python train.py --d_model=384 --norm_place="pre" --steps=4929
Each number is 128 + 32 x the weight over the matrix's rms, rounded and kept within 0 to 255. Layers, rows and columns count from 0. Numbers have three digits each.

# layer 5 MLP down (transposed), 1344x384, rms 0.0512, rows 406-478, columns 288-383
137107167159135179121128143057130128098120158183182111116145102245102192116119141075136126168135124144125130093119119136121107106170170144116107105124129144143110140166085112077124117126134128121142162141147100085174115107151087134090128106142126111179125080096113130112078131162056127178
126049192141121085133127146125110160112068166130132127124108140142153135154105039142132152097162071120159133138087155108155112070135081085133114191092216165096161100118117110099146104077110188072187139101129109167116171152164126115106164117195146117105111130122145101078159074128084103123
086144151120069139136166128135147070109111093132105132141134131137156130079089170093125124104098139165139184122103098131169165122115134097183127131078120137130158147146132114071153147131136124190098125167037122150135120136094136072177083110132117125163092161091178118147085142133139093100
165104115170182076122082126100165184053124094131150102147114138040130120130142145140098142128139164118089129145140111151128080091154116138120121109153126171087147142128170131139076155123152103153128125100088100133123114168099136114139107132131142086156124110096102137127099124154115141111
100106107076123110121151080100109125105111119107158178116103120090149125178156085134120104180083150195078119140133085056107143121081127128144166145140103113101114138048124136131116127178133100086070103145130164111129108107131142162114127116144096155161113201162099134115104077094111121171
089094189110112206052111125156103119103143171099115191104192100147136121198115192152144201110126138082122118091106135090114137140201077109107108115106146173097159132171113120094152141196112112118052145117181089139162143142152174164052165103100178167208141144095151103156167205070161076081
125149090090101155120151073155158112068157126170140114159135121167078143145160185117121190159148069122142111132146143151075108102074112098120082136139177095119086150131195069131131105082156146127166157091047122153138166122023141113159199159108115139096136125182185142111165137113107125077
113122134152138221178131156162169108173190136181153096024095108171111207125116127090125168182087114149149132060110154188137153122129175139086129123141140070145110144175115108088188165140143183142127058148079167132103146145058154128078131091035127142102093184113139128127087125099149193109
133136112081112145112112070083131126187047102143125142112165088128114152113102119147110128084178145137093068089125134133129131055073138128177154132099104093107113138096106151134131125170153129121209120124072098137174153082116165177167146153096112065179226138135127125056139123103146134140
094125172166093114120139129111211144147150111105147069116152087156134106057161177112135197117121167116158128147131158161110189121143152108134098137090109184132155118193095093111086105112113100157073144139112083107140119103119142081158172191136141104138136098128128094081092145092102093128
114069143098179115112106144188128135033095148136149063145096179176094112139147152110152103175129113096108135112171179142089099125195155123125093121070158108132184155173072163116123142134142112167155088139103142150111111087108170177156139128135103163085136110145148103160065146136089144065
099136128121133087132123153138070117144158101113160132105155126185136142114161135149117109176209090151105143116157108114080149067084132122101096099125162119137077181181199126135101150250120065114135140130141122119127176096145189185157122126132081180150125075124086120130120111140155101092
165167157139054141196173075125115112113149139080145068140215074078131043198076143109045088092204198166180067092172122115088131179180152112160138163074120117146126162125136111116181082132134135141093103132167131169148156154148125134100106132122196135144189142125104167196120191164123113084
117095149131144160138128122139177111141124160099129105164114140125104107113124126142127144127139153129150126129109121133136092157110158119102132139131124156109108106120154099145114143114114133098155122116135136125145112101098125131095107107155138163142139148137109125138117159115133117113
101137224043139156115113135125114133101160113103117160099150104089109100116121126156124122153120163089103202069171061149164088122107071101113145080146106077115132091120124092129148094161168084101124115145120083170190100129116183099108145139083183129185120116113158157110054074135109138111
106130101157134030138054109160169172121114123164122147097172150057142104161125143169107121088113143146130150111110116096155146079069127191145111137108174093122147187157132147149078138104185115141161123121100160124125130132096168110099138100099152156152115125126158103141107027123125108110
115100193130127154187097108100064194140063204056107103160108175128149146135152094181137110147066171140155188131158098061140159070186118158027076119107098149166186147153118061149095138168139090099183129144142180128146106115126163121152138161118113216159052110129100176082102150098072084082
102141128111128199074176153105140113125134084173124156120114124102102119102149122125122108153125092171088083085128111138138154142104128096180114128144135139132167131159121177134161143189101139151126119114140050110111103158112085114111127129115151127127110118083100127129175143113195130105
137146131168130102144103159127128155147124093129108131110153093167116097144130141129123111155144139157091137087124170112154113130092117164060147129125153109106189103100098130143129091118105117119152163124125135104158125152154130114166123101104131135128139176132170119118117143121145155080
114116103132193110131114152132107084110132134113149137112180107129171154179175175163091147164127102138171112155109087102114082138134081052131162120160149103133057173140096153111166155155094142115082106129181082174118093111134155129111088127188150135108143137191146145101101083128127128055
126117105144156141096127153140138142130160122141109178097132186158153154125150122100072097140092176134142196179130071135169159165107220180058094104127179099162126149081093115161121191144112076111207139124187078178119094207102138129170146113101138141078118116094096153123171092107080144097
063117094156105098139148115131220098120180075143168106146152131099194049149156204135090106102113144094138129158124052124088127116152129114120170062146113152102105181115139150158089215103095168141060152138147134106103143116080144142126147175123191175174157092153106087116098127217115166102
131098148115161182183091150178109106149157191150102082139076125123144125184095085077090081147130088132103107133088104125127106164123130123209156181120131145193114078158150111185189098081041174110192090100128103153133179108110116104119106117119125133138102126108202133137106154086136096120
140144132173148113131156162073075118077172105156150130177056127112110124161100143118137160103109102077063134061116066119160079152133086062138117098144076103097124092163141124105152148086118145194145149115120136150071113155126151143176139148171148186169177092156198191146173115131156095146
102092167066121070093110140187172179096167174079129185123112095168076186105127136152132109095074138189089143093107154152112165156148151158120203156138154141123128162129082051173065120110159172094084170162111194137140097077099147151125120101129108139102093100111154133114106185202093113133
111113116110052112072131128141167123125073124133135158082127117159086087146142110185144157167109149147121146163064111139085163109092068163242141130105122156146122187087156137131131120143168103165075098181135160117076152157101110113117098129155102054103112110117158152137081092151120145133
106160089137182134112085109155112165148166201124122098174133126097164155159144160117145107135097118157143161130121108126146067125075120124192151085161149160097078204101117141094123084163169147155104086106140134120090105116172189106093158125145129187090110133136106105143193104116150088134
182109104141112171153048156099127109114152135147136079142125120089122172135162159075136134169091109142124093105133191181139157106115168103179112138123078137157126128136159130145075186138107153131093169120157124115126118114182108109095216189194090141128135122129069089130131114111154141140
176101124091093104102111092120169140113113126132122128147139104136078150148096173134081130075141139165151117123183161142151088053102079122119101140073120122054123118171134163124133176123111134149105081130130162164126143134150112145117144124104119176075093129115155157134171131111157134103
130144120106135064123104142147178119116181128107171177207101120117113142150151139120124083077096164158123131135151134060124111121137106121126130135135067144122134153103143137098144108126170065136097158143110136153110157168139167180172143106167090147146096114161059177160150100110117114123
068141074164127118157111069138109158160137148188131103145204147163130133167123085096129159121115243146137140120124091122061096155226143112133114177166091144126135109115131114136128057052145108155157141114135150138141127131157171092085146119115155132114095222135136137154128129189066100098
135118110132109100179119141160090120102194146087182082151173131167145127100123152122156175148183151130110114118151149104094100123108157140210091144098133219203102162163128066139148116167105104013076101070136176105095150146096029110140139126107098127106160111142147140171072190131164091090
086104128058126123124078143101102056156160166178139165095183146041124063100093166115103169150152117102158091156124111127117130090129127130146128140157151200173083122124094176085056146131093091058134169106152131136106162132144179141101169173160152173133169154092115080151160119193219123156
103172177103061072088166125122192081170131076184104189094134144145119093099092141106144136132150136133148101106172146101114149127131083071159122154114105122096161150122128082080129132089170166171168126115151114147124133103164142111136116040129126103165166143149170105055131103057151140171
119112080126144133055084099120153124130154106131094137130106128123067120100125141174143158150098130176163112135158126140135160090157149100090129103128065092081100105136132199162129137123125150149124126183061055137133108130177110124120228110126111134089100119118150140085127126135130138119
144068133170129079129179117182166115088112053110154131142142099174107105108161163067088116195042084094118134151112069176135162132165141190185175141101119142104123143087090099148128146149099126212078108134192086111145104140147126179144120102132121134100121077073120187116214135116156138115
133173075180173133158132161140107118089148197072078090203183114111130128099136129126057097139128084079127122117137094121093186141156175114139170135141150174143069182116151151115066118121136173171110113126172170086141165143111064149091155139094114144080109140115101137144113123096136173119
118154089084155157121084084142150153127132153082137135104096116140109129163150113118171061090172063132142167148119155101170153148136168141182138131112121158120127083143126126151128164147097014092148156180120156118105098101107124158132114190195124110128100084136108101108128131140162128097
161111167103048091121115116054155104080088124148166138091102139100152172091170136083117135107114109088069186158112128101156101113162137117094084134113134121059128115136131127121103097167123093144067087176168076067149142076124130124174156194129173133202140120064136152177165184122119121096
105111138092148113131114117135158074108143093117089100191129123100121107143131220123135169119155162116107079127095096137177122131161066172146124126091154125156090162211092081121100156128139142158138114107137139133123125187158142155126124083044128182170106181144127131105153118133131115101
117139152128153083187125127183105111127177087111087066130122083119145076146166116198115107104140130129091131125131133130108126159106124128116075105162100109132160084139183102176150154141115162111064138106125068155140073163156140130161119138125112143140117144177117128154186201142115138139
090121144121134115133074112105188135126132146076134138188100123176131187109101107140116205149143120123092134104119183097126169164162133088139109151160139078075145163164134125046116092106140113169116161174123135098114044148142125127197165144142119165070143150124117079157217110136160091107
118111074053143120109139209091118146118089144127092175163092126187196136128113125116123130130084140088101112117161162154089136146140129140124122123102113139102179119146174144133157106162155096139172141095106130138178191114104123134079127123123170101138077110147124102102102157126075138133
097148135148109111115099133096115144046137141095186125140158109099106155145122111169114175115121081076103132134163125091106125126052165077233117165120142164117113081129163104139093150119071162128069048132156178143066136129126090111073125160124119175181134099074136149139153130109144139201
110112141147145125150133174080139204189109166209108066117177139122156067082118108139094164127116182199118164120145086056074139144118127142160152147084098108101176130108121117074141168080072172133086175115180148146121119167114165096149164136139148167092118078115140169212045093162168082073
150155106166172152106089175090053132143133076158156139174099151154071111159130166113149106179077135121132104106055071115166096058101122133083127082108095154099071108115136140082082137159060138116129112171112092108153136233140127176095149193172131139167102070153142172113105165171134140187
137151102171123169140061085169141134150122168146153090091122098117143124171064088136163152083087126130100109117103181129173079132144158162100159130141076085137136122121113081162142119092110077116153171105027212211108108135079131132127165120204113097136130129119169139079078105068121170102
145106141111143053171124094126145126179133164047094125125082170158179117149139092119139141140179201132122042066127125121110121164095131134172174204141116080117112094187134155184123120120164042098082071143121190122153169065194036175180119133126129130112114142152168147095083146086080106109
144122109100180156122130166163061093122145134176127124120129116128127169093119048173107116123150234117126132154139089180082104140141129153089083150191119095108120113127117139114148151119211125122145086157079143104063119124135083100123124137120170167102102110131153103136142152154136116122
125150094154178145089123137160109144179137117165108111126058149120131142106131101132156128170128099163116116160097141155153121142099162136091159105105119147177140091125168136192124139147109060106144099126119094087103056126107117080129121087159123110140133094156130104127130115158115110149
123113123160114100158124126094125165168064071176156110174125141083102149198099087172126126132110165101106145068206103141124111113153106139178070099133144106165126111183102106128108014132134130146182142139105130101120138086137143084075104156170114182085152088147176090099132093071095148118
173095181150110118121129142136111136141158130148130139168128160130148088102107116087106149106173107111095109098124129135094114149134139084100117109132170114091123110110069092126115132141114118104166130180159155106132075113100144095100110141148124126121150160171117189152159151109121100115
158177134151158087157172103147141069103131117175096154122157166139086119149086137142111120110075088122134159086150060123168154126099109160128074083129065161145187173084091161108172097026137130138176150082091090100186137183087120155106159122133114209110127074129153106139131119127162135156
081144086109076069161189124135119131168147095131134138145168130155060133124084095160122102179141181144087092174215101072094163087147101118152106204177119119197107159105104117121171133120116145162155192148119137100108060131074159162150119146156084127171124135156141108092141148128104145122
184122161155153101145139101119137115155170168146140126115130137111124114127128166132102113113156136071138075156110155087081159134156130130138095141076107092139092128128136141150121127150162174117118105126101107135085123090086146132165113165113139148079115123102164100085158103121155111174
113121117118069137114125161153118105163116087182142133108110203136135093139127171094122096131121175100159137114132082149108167120142193120125166154154163177142056153092071120151183181093151108106137109127107153135144099133092160185051113145099112176139078115141141128117085158244139083123
171138125134179145094115177167135176151170112135061110095153147118073113092127116130119118118089139141161099184091170166164104147178177105112088158118152133129161157102055120196132159069144106116100130142140151167048115104085129128133142133100077134099205093117131110180189178108067173168
202193131181124130119162065167163113070111121105117137076151138085117178121077179053171188162134075102197160151106077116151160124092157079122134120172150109111135130095116162164071109143110128061137133130149134158127091085158122102133081137177163149148072061132132115143134152127202135153
209089186139110124084151084124130123136171144172159160079107127198077131148105143086161126137161166112108132155116125111160169055076120138125142159155120162081134146142154167121200104110128139030139119102119092123161072105169108117192131163126149170178091156116127097117118148126166115154
065156165107130099166107115075086131125120135120133115119132177147124085044188139131125146126185080155137095199120149125122155176127129156142188128131084178105142127117133145112056146129150093103141203099157088144159071125166178117139115129170173104101073155050158150083158080119157162148
093080134122107145144120144128111064116157067152162105125127127147109181141110146160141129201078166128098185088161149137175125157110066112125150078164077161123196102116076101126129130155169115123050092091122128117200169128120152065125086104161141175146130149141091090110063110076154150169
201117108151157135144092130151140139198148120064092106134096125146116139098094102089123052123064147133076153126141119085127101071117156095150127136160123133143150094130152129137125088074130133144131143104133142156138115117145082118130136121133132168137101111113134110117210149176137157114
159181129106081074163123127143123087168151114140145092100184063106152190164096103159155145142103101152100080142143125142150183089165138103118104103134147148087117087144118063135119051106089149122102071098150156114115165180151169145193105155117123145076148107132054130134094191078193121154
164084100168157128155114159150188150160127077151096100109097108078071116110162154121144098203106132116121108131086061159121119095102140206169125099140102130186090115146144067155152187140114155077190147125111119162093030179151086147122101095115106159164161103064132096104205133178115153122
180138149153077127134116134117148099146164114116153078097153051168112170167137118075150138157125115141113134102078122107185118144151161121119104118202101189155084071163177137115157174108107122135149069198130132197145134091149142130141175093146109130126093143137118094111066150119160125104
163147159151137197110155091140140120169150120048119106166125139143137132101210133155189114106130165119120075148039176182079147118144177093106079146134135143160157117150168116176165098114140026159129090113123157067151156149161152084108134171115115090086148136074114150156090148174063129082
106074180089149142151164142144121089155109094104179101164079147116093085143136137158158094055091130167108112162132112191125115188102096169141138136177141123064091122146159100096085113098120115149166119165094006139119099139123138114129165078169185139143098140122145190118177147107039100205
164080141109119126166152116095100128137090077141114144166109111157082103160128186172129094141098111186028114113123139155169094078141097138084180146126178049171061050204110159189118149122187132150136113147177170146097130053148152146117145139124147130115142118169151196053136122135142175149
167126106111128125132112092099084187156141156171144135114124163126155122096140099128121159126082128101120127132155118116134066121146194181171125086087099081128075170133086097079194078180169086116087175114186095114198132092096091174101188179073134090110127072130048084093114166142150172170
115087098127115095136215125131121082115118134163111115108139069118122132158152103148183070142121161165141121113135097185132127131149127135140091113135121130130122157101156067128049098121133143084116175141124184149126162124153189077137135174018097137164121136147198137142180111129125099171
124171138138126143137158180137065156144144139119111144104171151129160107137116085111145150102131167129149115121125132157125128150107121135109107140147134094131127113130124126102115092097158171067116155154129128147106113119139117115095139114132087132103154167131146153096139110129102108138
172136171144033102128118135155210133068106112166117052055115171154114133100177111140110064103109204123155141166130135108055156145123068149126118138137218084149169152127114122150135120117110091124101107088088134169112122121099117145100125188140134074139156088062131191098140096126136050166
142124074124163165126060165096126180130155086147159134141115124113156169169115125113085091117104107073112142161151137136103094124105112146190185187125099105046136129215128086082142109145131101122102163111184115150144137118097165102084199143179222103077126124133126135086138110110121140130
# layer 5 MLP up, 1344x384, rms 0.0706, rows 407-478, columns 288-383
112195126129153125132212148151155114092136110177107109069133157132085132136126141085139144133157127129067125123135172088153145130146101137145102047076167072058112125140127193156139094094076149188190114145140151090148165107106158112112147172083113182159192176134107153147081151169176163144
127114087126214129100086110085099163130142155114178067098076143114080128177137145110139143155141110126118119118171134210092124140107118130094122129157128146131153137158170074155115119163099111205117070109146205168148147103181069125096173117067103124115071076160113074124140132129100158091
091109121114132109111114120198090141186102079160127108117116146175111126150137128132113092106146119116126173106136148148161097194162123155115154174106106102089097112136122216103121144096131092073117117092119153152151141098101160149092155104093124121111195159093160099137142114111117107113
133160152121148115132140150117100174133085086094148160086086079110088075202165126076117097088161098112153178146113140133172105130117131142166120093181146140162156166119123186178087135104113094154099108118182151116130138137115138160146117182239120162156186110070145083118127113139114147148
105134102160125103169100143118137147120101115170095117141092157127139136078132123107089105142184154135118164113148067141174129138060126122128130128177153065194105076085136137138114171078110122078191089102098127119093086150126094058132108133159144086071100109154099098111138090133122167130
129109150092110161115154135092119123146102096098169217150123108117168162134104136120058100111083099144133110137090206166152139111159114185081131142138167140142146095100183152147151139107166110120125096145130141171096101119172159130130092113192111181161183141090107094185077097150160148190
099142118139184115083138121096164106104109115132114174134116164092151103146087101130142119081183209150117126171177130145119080163149111126147110124139140167110133140083102149158137149081134092132101094159109136176096058174114125122122192102128101151162092135149093110152129192124114156151
097073130119140160137093170172178115066194203106124081076113112122108139176158147100167155176070071075072140151143081134095158170092145168128060132163100152081191155117099145081124096114118157163096100130211115113135140168131116095135175119091136139089113135121160133165091128154150122177
172062093098188141090149095185104142106105120124115107107086165097141129123179019098111045160102130161150157081156082173120131138149142116151131091201144117125121151094134105098161099076148096130164129063134207142061136149162152161116098123084138108126142135130124176177123125104105133141
128104106142128136087151151158132115157183116139122154134163127067138142089111163142154078130168159169134131114062089131141122086105115147134124137203174109080154119095190145108151167156119129078128120142156126138080144184107115132078092195085136117073113138107100156143150102138127103161
074101065172174138180122063099111096100128115108164087125127069126128153134115133142168118095054162080183066135102126097149083202121124145159132162129141147107127141116111158140194140090130182110123101129066175081173088143094048150131084100166156125108152193075144139112130121166101143141
147155082133105158150116141107127110115140138152170124150126100132101115203131099182090133104115115152179119032125143121188147090123116119099126185216166163122123116113183134095169103164161103088132118068128120104092194014155200099126113139096127136095130120132103093166181125175090179147
137174137150152129136117144097085148101127129132122097099140104161144161109099108163114189123132147142122103109134150122146139097135140115085115095116119112139115122150174133131126117122095090136102118095128111142126143137206093144187151128152124129156127093082107118157101117112116151161
106119064175178098142138113136073102152098149117148057218137106128096137217142143122155160118137097124169137084079195135111141137174158117076069229132125153132122145134093113096147149127122149065125100092093229129135052084119150182110088167169149108107128133173122113120169157225073135127
101120101176061153134113143056145153131188174177088171149092117198113114157141180155119131137160160053107161118119172167100093187165090125153137112187151146076148111108150190201141156121059122111141071168138137155102073156139124163127184097103175074114129135125145108104129111136124117108
118121160122092087082111129171143115152174064133199143056091061142147159101123126110089161110112106147143088141076071170139127194160089132192111155143200056127126070113083115147120182102149108110112088138098173149129168103133112108128148134125143112148178143155167133136149120101116155164
154117190153130137145111106071136161153112150135154064174155129116185097135160132123156132070117154141134148155146145143140065130109139125088153097157153103125121090113126112124139120138137171128140117117075206140119189129080163128167167121094108079086126147131140108157102150131113119099
110095105101128163133138099118153135135165169138128159062126172134123175117172103132132114123130171157164146142134157170071115170166126127127103128116113150110068106133163098103171165129141110136129125080134177125125109118154136130122129145157119160132110092133079147168066093160165113163
148127176104194064100169133101137108142107095122110122093127084108087099114137092147155140052132104134112151076180142090190156145109109159116103092115091111118085074157183119137116154067085120068166175129084179147117110164105108112099145091113118181140125080185100158162167179142146112242
154110175132113090119105106047108154164104138110123117147149085080074116152101097122213185150152110120117084152135104154108127094093123104128072175139134178174054122131120115095164119135160104104149109100116167079155137109095110184110163137116096117129134113138114098082141195175126121193
164139119093162124095170101117161070123050128110170115144107094173136158182133110103104118122111165176110109135098110136055126140132113149143070186148086105163147124115159107106131085144167123160169193116143170150153187175136164138196081132118079145047147103116083122067170134175114076093
127144152089084115095144119079128120142099095091138158101136134126127118150179124182141140177111140107108159109199121145115186106163109121085168046125113063134099119141136076134150083121197097151132144164145113118157073136126131152189129124145175143150128108134090136068119040191104160098
232130106029168117126061103166144138149089143140124110112193157148105079124108115126121140123104146189146112116114161154155146128133168157175142163115118133161178129073169144158105128075155130079126099156115135117091134108139104129154041108123151145178110152142178068150115187136063152142
096147120113154148130138159151154132100148093124118111101107143100107188147125149113074111112127118055151081079108126105165085041152157208143100119165139157091097101149152236073155141118132162099115089115130146096086159186158107172148171157116110077124109129058119102139186066141093093100
130083148119206080122131110082108146172182187137091086105123126148228182119128124159127082076156138145141116129227119101131180143124178123130153108113078128095095114157117093134172143132156131089169139142117109093176155103132206090141169124081120159154117147182075116122124094110131064124
224158128145107126151128181092129149112112122099099184164119098120106158101145090147155151072156168152198141240123140135117123181114091170142102044125102091172176087100112166128168097109093152144152122119115113193119148147075058142146113079162103098076120163099180090125151129131104112143
085155142165135102118170104177165114191097104117149135124163113133138103117082070095141155108179144128063174081111109143134075165128090154091123091126154087156098151111107097117156102110127132141160114083062101112130113185099134121150082080096175130163113089128183177119152165146109093135
107112118114106114140146136154120148122169152143105130079126099087143106120145091110132112169071105113083123099111110115073150109116127127189131149172098114136130147103206105094107092126125152120146161147133110138108120124128120127192094169132108107132168119125114134136152121126104103155
163136115095112149129120121145124119160101162121091153131145144147223156157169214147152190125126141120128105090142168173092131097100169154146096099110102162126081107136107157160127160081081156121164083156101168136139118119103082071130138097171119110087160177041170106159194130128121093119
151126118126106111113195167094101115144128102118162145114101144110112144152148119157173048169180117111053082036099158169146146152129086147155157087150130162109152134116133170193117152185106134134143110086106157165136068111105107109110138148154112151125116087144187123160128113060132167106
080092091121170119129162125142077087061043107169123150136128158101096108115094108154132159089100092154143121123065100100115166132125131155073172120119114160092108088089174095094062086069158184198109149117156116153127122167114219167127130216151120201087137140083135094088145145089142092117
122124166146131137105161069152135179084151112151107086102180182128075131125132108158093075143124148084092119115063091126103117184130078160132136085094127102074211127151105101162164202119143117122148100178114158113163112154074144115194064105108137143149133160187174104140093160124059057123
097099169128122143147084113108091119137126175066119131170146091092124119192130124144101165140072128121120147185153143170152131164106169145119150093179141157183139135150148132143113105145177090133170113089175066190119140095069127156222144132142122193142082109105203122183129148119070172149
127100115134127131140194170147093119093067155181195103208146107124114134090133144082128102096135073082152120142156117125075114084154146102094110142190137127152147171137119121069177154091125118102152116071144144093170119086147131102189124094154152140140087126149145108167123121120112111167
137123138104083153104116132142141121160114153105141083142137153088135150145131150119050094080117121148130114122154170128148125111158171058114083145137118102081104102153086138108111156135143121136182138092071156174090129063111175115123108124108110098089143179103104092141092162170053170165
192153153085122110161146099130147074128115111189179163067074185188112110164118152143179130152125125161114161074107161137113094113089149148135105144087100110164110086117157164145140121126123112071143165157127105139078116186118203115161107142148158173220147098123106122151107115114138135132
136173093112139051126137196118072085154135139115108156123081114081084143088136087132127227095113115137128053160196104127110094130128126138097129135106145120171138191162163130156144212125085157090124155106076082104130120123118125103136171121070124143112088138114150082111136122158102231155
083081129112172166112131139204093133212147105125178127236149103163130061138113110200159211116097107106148088103094100131115147121133121125146119101083123105139123159153151089148150113137182168106205090074047186151147106116142155189111147081126190074120132116151113101077143164153134171123
133073142117129091121127126151081216147123171137130126076128150145102115145137109151149049128156158140148148122107121155165109182131078104120132101159127155122146161165115114178100174146107097116105122067056065161112129136082191069161105108114112100108175079055089164092138151071158080144
116172137127152122158057168075126117164055126202080092182166149092092107204103142150156161120103151153073131125137199189087189106146142077147127162121132182110082139084073119109159172098159107085177054086105143169080160122174142131157161088118125120123139109081120157150064104097126145065
089195155084153146117167126129133113088089161211144165111156081148133146135156097153139111101149074102182135153103045132140115104197125094085123137144136172111089109165074157156152063143133096111107084119134147114127186096144127127111111154109123131164162182158140095149123094106143088105
147151107168054181141144105138143090150134113140101097102172093144058121162114124113162099138085162164141159102133135111142139151114159111123151127170144156172142091119125103097104144133153145133193095168161131122109093132126107130101144138121134147086181136105149115177135095181159117178
152158132095148113142096158111108176153183165146120139099132143135212157125091137142196164122092153077107103073124169152150111138174150212042100145108090101117181082126088091135133152103108095111161206066089064119134162068116190094097143143076116112156127102118174188120146087179085101064
130159128108091119140120186108160129134167113122186113183115102118186099143119187124141121155100086064057118094120131175102093094172150077045147139138122079103112097121088093131139143112152092131181128116159127111107117108114126083149156172101119071171130152139165096132160135194124143153
122070111104161139090144101192119156112142145135124093079134148148114159144131140082097119110113108138116072150137158142141081151199160151158082180157145137154184089154120127170168138118127114161139183118112115164132083148133136163122098114114122120077114144094135084101165129149112102128
073103134096158089153124118083160089083157147111138169112170098109140144100174116163129144168131116137113164182126079110075137135070098099123134182163138103121154101134119170145126098124108073200079165127190077066127156056175163110133105129126101175088123133123079120094118130192108162149
150119104159120132169157106144124050117106137161111160158135103116119184108097123139137124110064100151147194160129105180068175119123138177110108114134178121096116153098111072102132111074094109138143187115118116166133092139134161110124164210156126161168147144071115063122162112116191157083
157090133171143171187062087049150176080104094143102116090125166177121169139080173094070100142136089136127169077135132131094191141104148163195178087086167112130175172090166148132064121106118149144111066111152071086132207134115175112124199090126153077163175086115140089093097147123108100168
059117136118125142104140112100085121123121128165120153159229190152154148205106153138036086166105164129080154110176123141125120077175095162143194115134091124071157149141184126093127154093217187095122157121158189146172137177178147154098115130104187078126134127114112146185124134146145151099
114125085135129157069133132166142077104154151092046096137128081170141157077108141127141154187137115158126129119118090115171151124122126108059158140089067119049134075108128096170125172198166074093175123120169131137163096169133148135089132172131179128118063152121070157153122124133179056128
112157117113161111150128136135097121085089107143177124109130166171154142121145157124131149101101120106152090095142113111098093126123125100066075109164101095140130149146079169128108121105168113112118095163118125118150118114112142164138139112166108125174152101125141129143153111116140167146
098090174093135123102134118083124133143103092081167087124145093151116196099124161099094119188137178137153114165084065138116169150099137144165194142168159115168095136116143117163100126115141090051102142104109152131113098042106133102141106169149134112131131146104079127148098092162174120133
171080110129121206149116072156133101083151143144222125100102151174130149145164194110166130113208174103122138156133119182137089147147145113115115189126052118114179093097170082175113105120159190109116177146127148105114096136087115147119136173086127103109060095066116042108126188149143130091
069139097087145113140169136118095111109152095088110124133114150108142187096119114115088183090145131113156154139121132115161158105143112147117186094117173161126131120140086161163150136130117075081109088125108144148149161144147144145082104108154096127121150126134120108123146132137075160117
177090123104152176137098119138205135109125119111176102165179090171151141107164119183139117137175112173083111149110201120144082165083085134148111137091108076155127103127184109079132067148071130123175169113135112155097156123133138020143140165140118104089146102121139123107161099101155103121
078182117111031174165166101092154139087056103118191132094161070133202137126178145154101176187122132125161112115141082128077105124043139114101127050148123165123090147149187128054179116203094159099076125149141138115125115149152130147148157136135141128140100107175148130091156105147120144102
165113089099139123058171186137111133162107130111115123109111146178152141140133093194134087147130151178102141040180209209110071117209123204121127142107116076151128104169140121107180159146139103124134129141170114112175153196131127091127197051105033135157132127123109107136148094088072160089
091120117085160133125131133151128101085120110134094121158145137077184145094141118165119111128072101072106151085173173090133085186146121125120073144078144122085062116174092099110065162138089141123126153149084178108129142111096166145070158138114107125111133127152141177143118111093110188154
173124109164106149149173121114145096166128142115134113103128049135148161175083163113141095194167168082109174070144091118096107088149089155145125097083148113145125104164066138120184146136072151155150145128107152123116115084125078137132163143144087125150176135209126147166110175152130055087
090113147138129141104122088129081147116119164126134159076145116169163143109094095087106142099162160194111163118109141174092172108138121126148137135111183100126102151118111101104075196131143106163158148076131117085164126092092110150129195153116105078090195082134125175156244113146131120105
128122087090130143161175139122152085113116127147155106143151126128143142177079129213124173186114095104137059170157139152136098123107154158101111128191113155119110142107107154110138138137084110126103127133130139085075108177084156106168183131134156098165170176149140138158055128133159127131
115099123173125144074176081171174137088150089157139116153123203116108124130114131126058120137083114120178098123123164085110137188160133130137133118126113114091132193075078112129101158106163133072103143129162157172144116094164171134086145148172158122133158136154100153160099133178100109141
149124134030078137120158141164123146097090178137123145138145165152161099161120131121140170133093130122166144109107161109177137127127107116112130139090091128129113125108095120160108108160122131123120142139138110134150176109183160107122152123130117106123133175177180142159067108079123104163
131148129026134141153129142162086108105129076131109172133124131117128136097156139193141104075138149096083073130061109157121109151170072147171172115098153123170196146064112111158146143130137095141075134102184171107152092151174174137145175158120142158102146143111141125174118115142096105091
125114117115042172123126122172090136097076130113130100102125111118136114118131052121094101150070063118113114090141183126151114151082131203138171166080122111131141094143159140149098111190164171071137113139114141086111122123151135208177083106141115159149086155128138134120225206114109184121
173053102123120132145158186098145104129139170142140173127141110096087200138194192120149171163170183096099145087115133074097128087180096082148103162153105096165139155089173162136197144134093160104103173129130102134085143137146171110071090114047080132149158123113118076144149079134138140121
158186113134166126186143160108146129061122205164132129078090134170140189105176181104167146115087148052121062123100130139088141140138186152143104123127092162090118155112116163116142153109130106101156118139130120129120109177115135158171149166107089200103225165147120106181168125140135110117
147188131159161128097122129088119062124187128105124152132106154120075133190177176162112135119205176117130145133126121158157111238094127144100159133161215137156130075118086164106183166050124165105207145123129147086097093169144136122206126147164105168079089154149092164168134155110071061081
128098155133140154111099103142105217093138190152111146122116166032110096135155111066109158078094149129118122120159166100091135158152111165109120095136159074167080135151107144129142112073123150167198059092125140116119121142102116087121075096203124160107141128121109084141127160212111109136
171102099113096112119153109151147078115130138108107086110113135140091141137155119112104108141092150140095104132108158096124144142075128129096156131116104203136123159136135146171144111124120063111134089172159131097131090128085167122168091143129158116190102122130104126169185164160139155112
106146112132095113169175126093133130153127138091121146199138084148195084099104187155103140155139158077117155135175094124135136145105104194171133121114063125109097106120102129157175165135186156107175144123100197126121088190109145074130131079119126159107162188180155065111110095193125114101
138129146133059130148191132135127035097101141126112109104159118136084110103095138089119112149127158175080116103088091110146159092152099110101129084168199152175132078136171147201199127138121181129077118126077121139141096155136134087108119188133019136120146115126160137131163158105151132123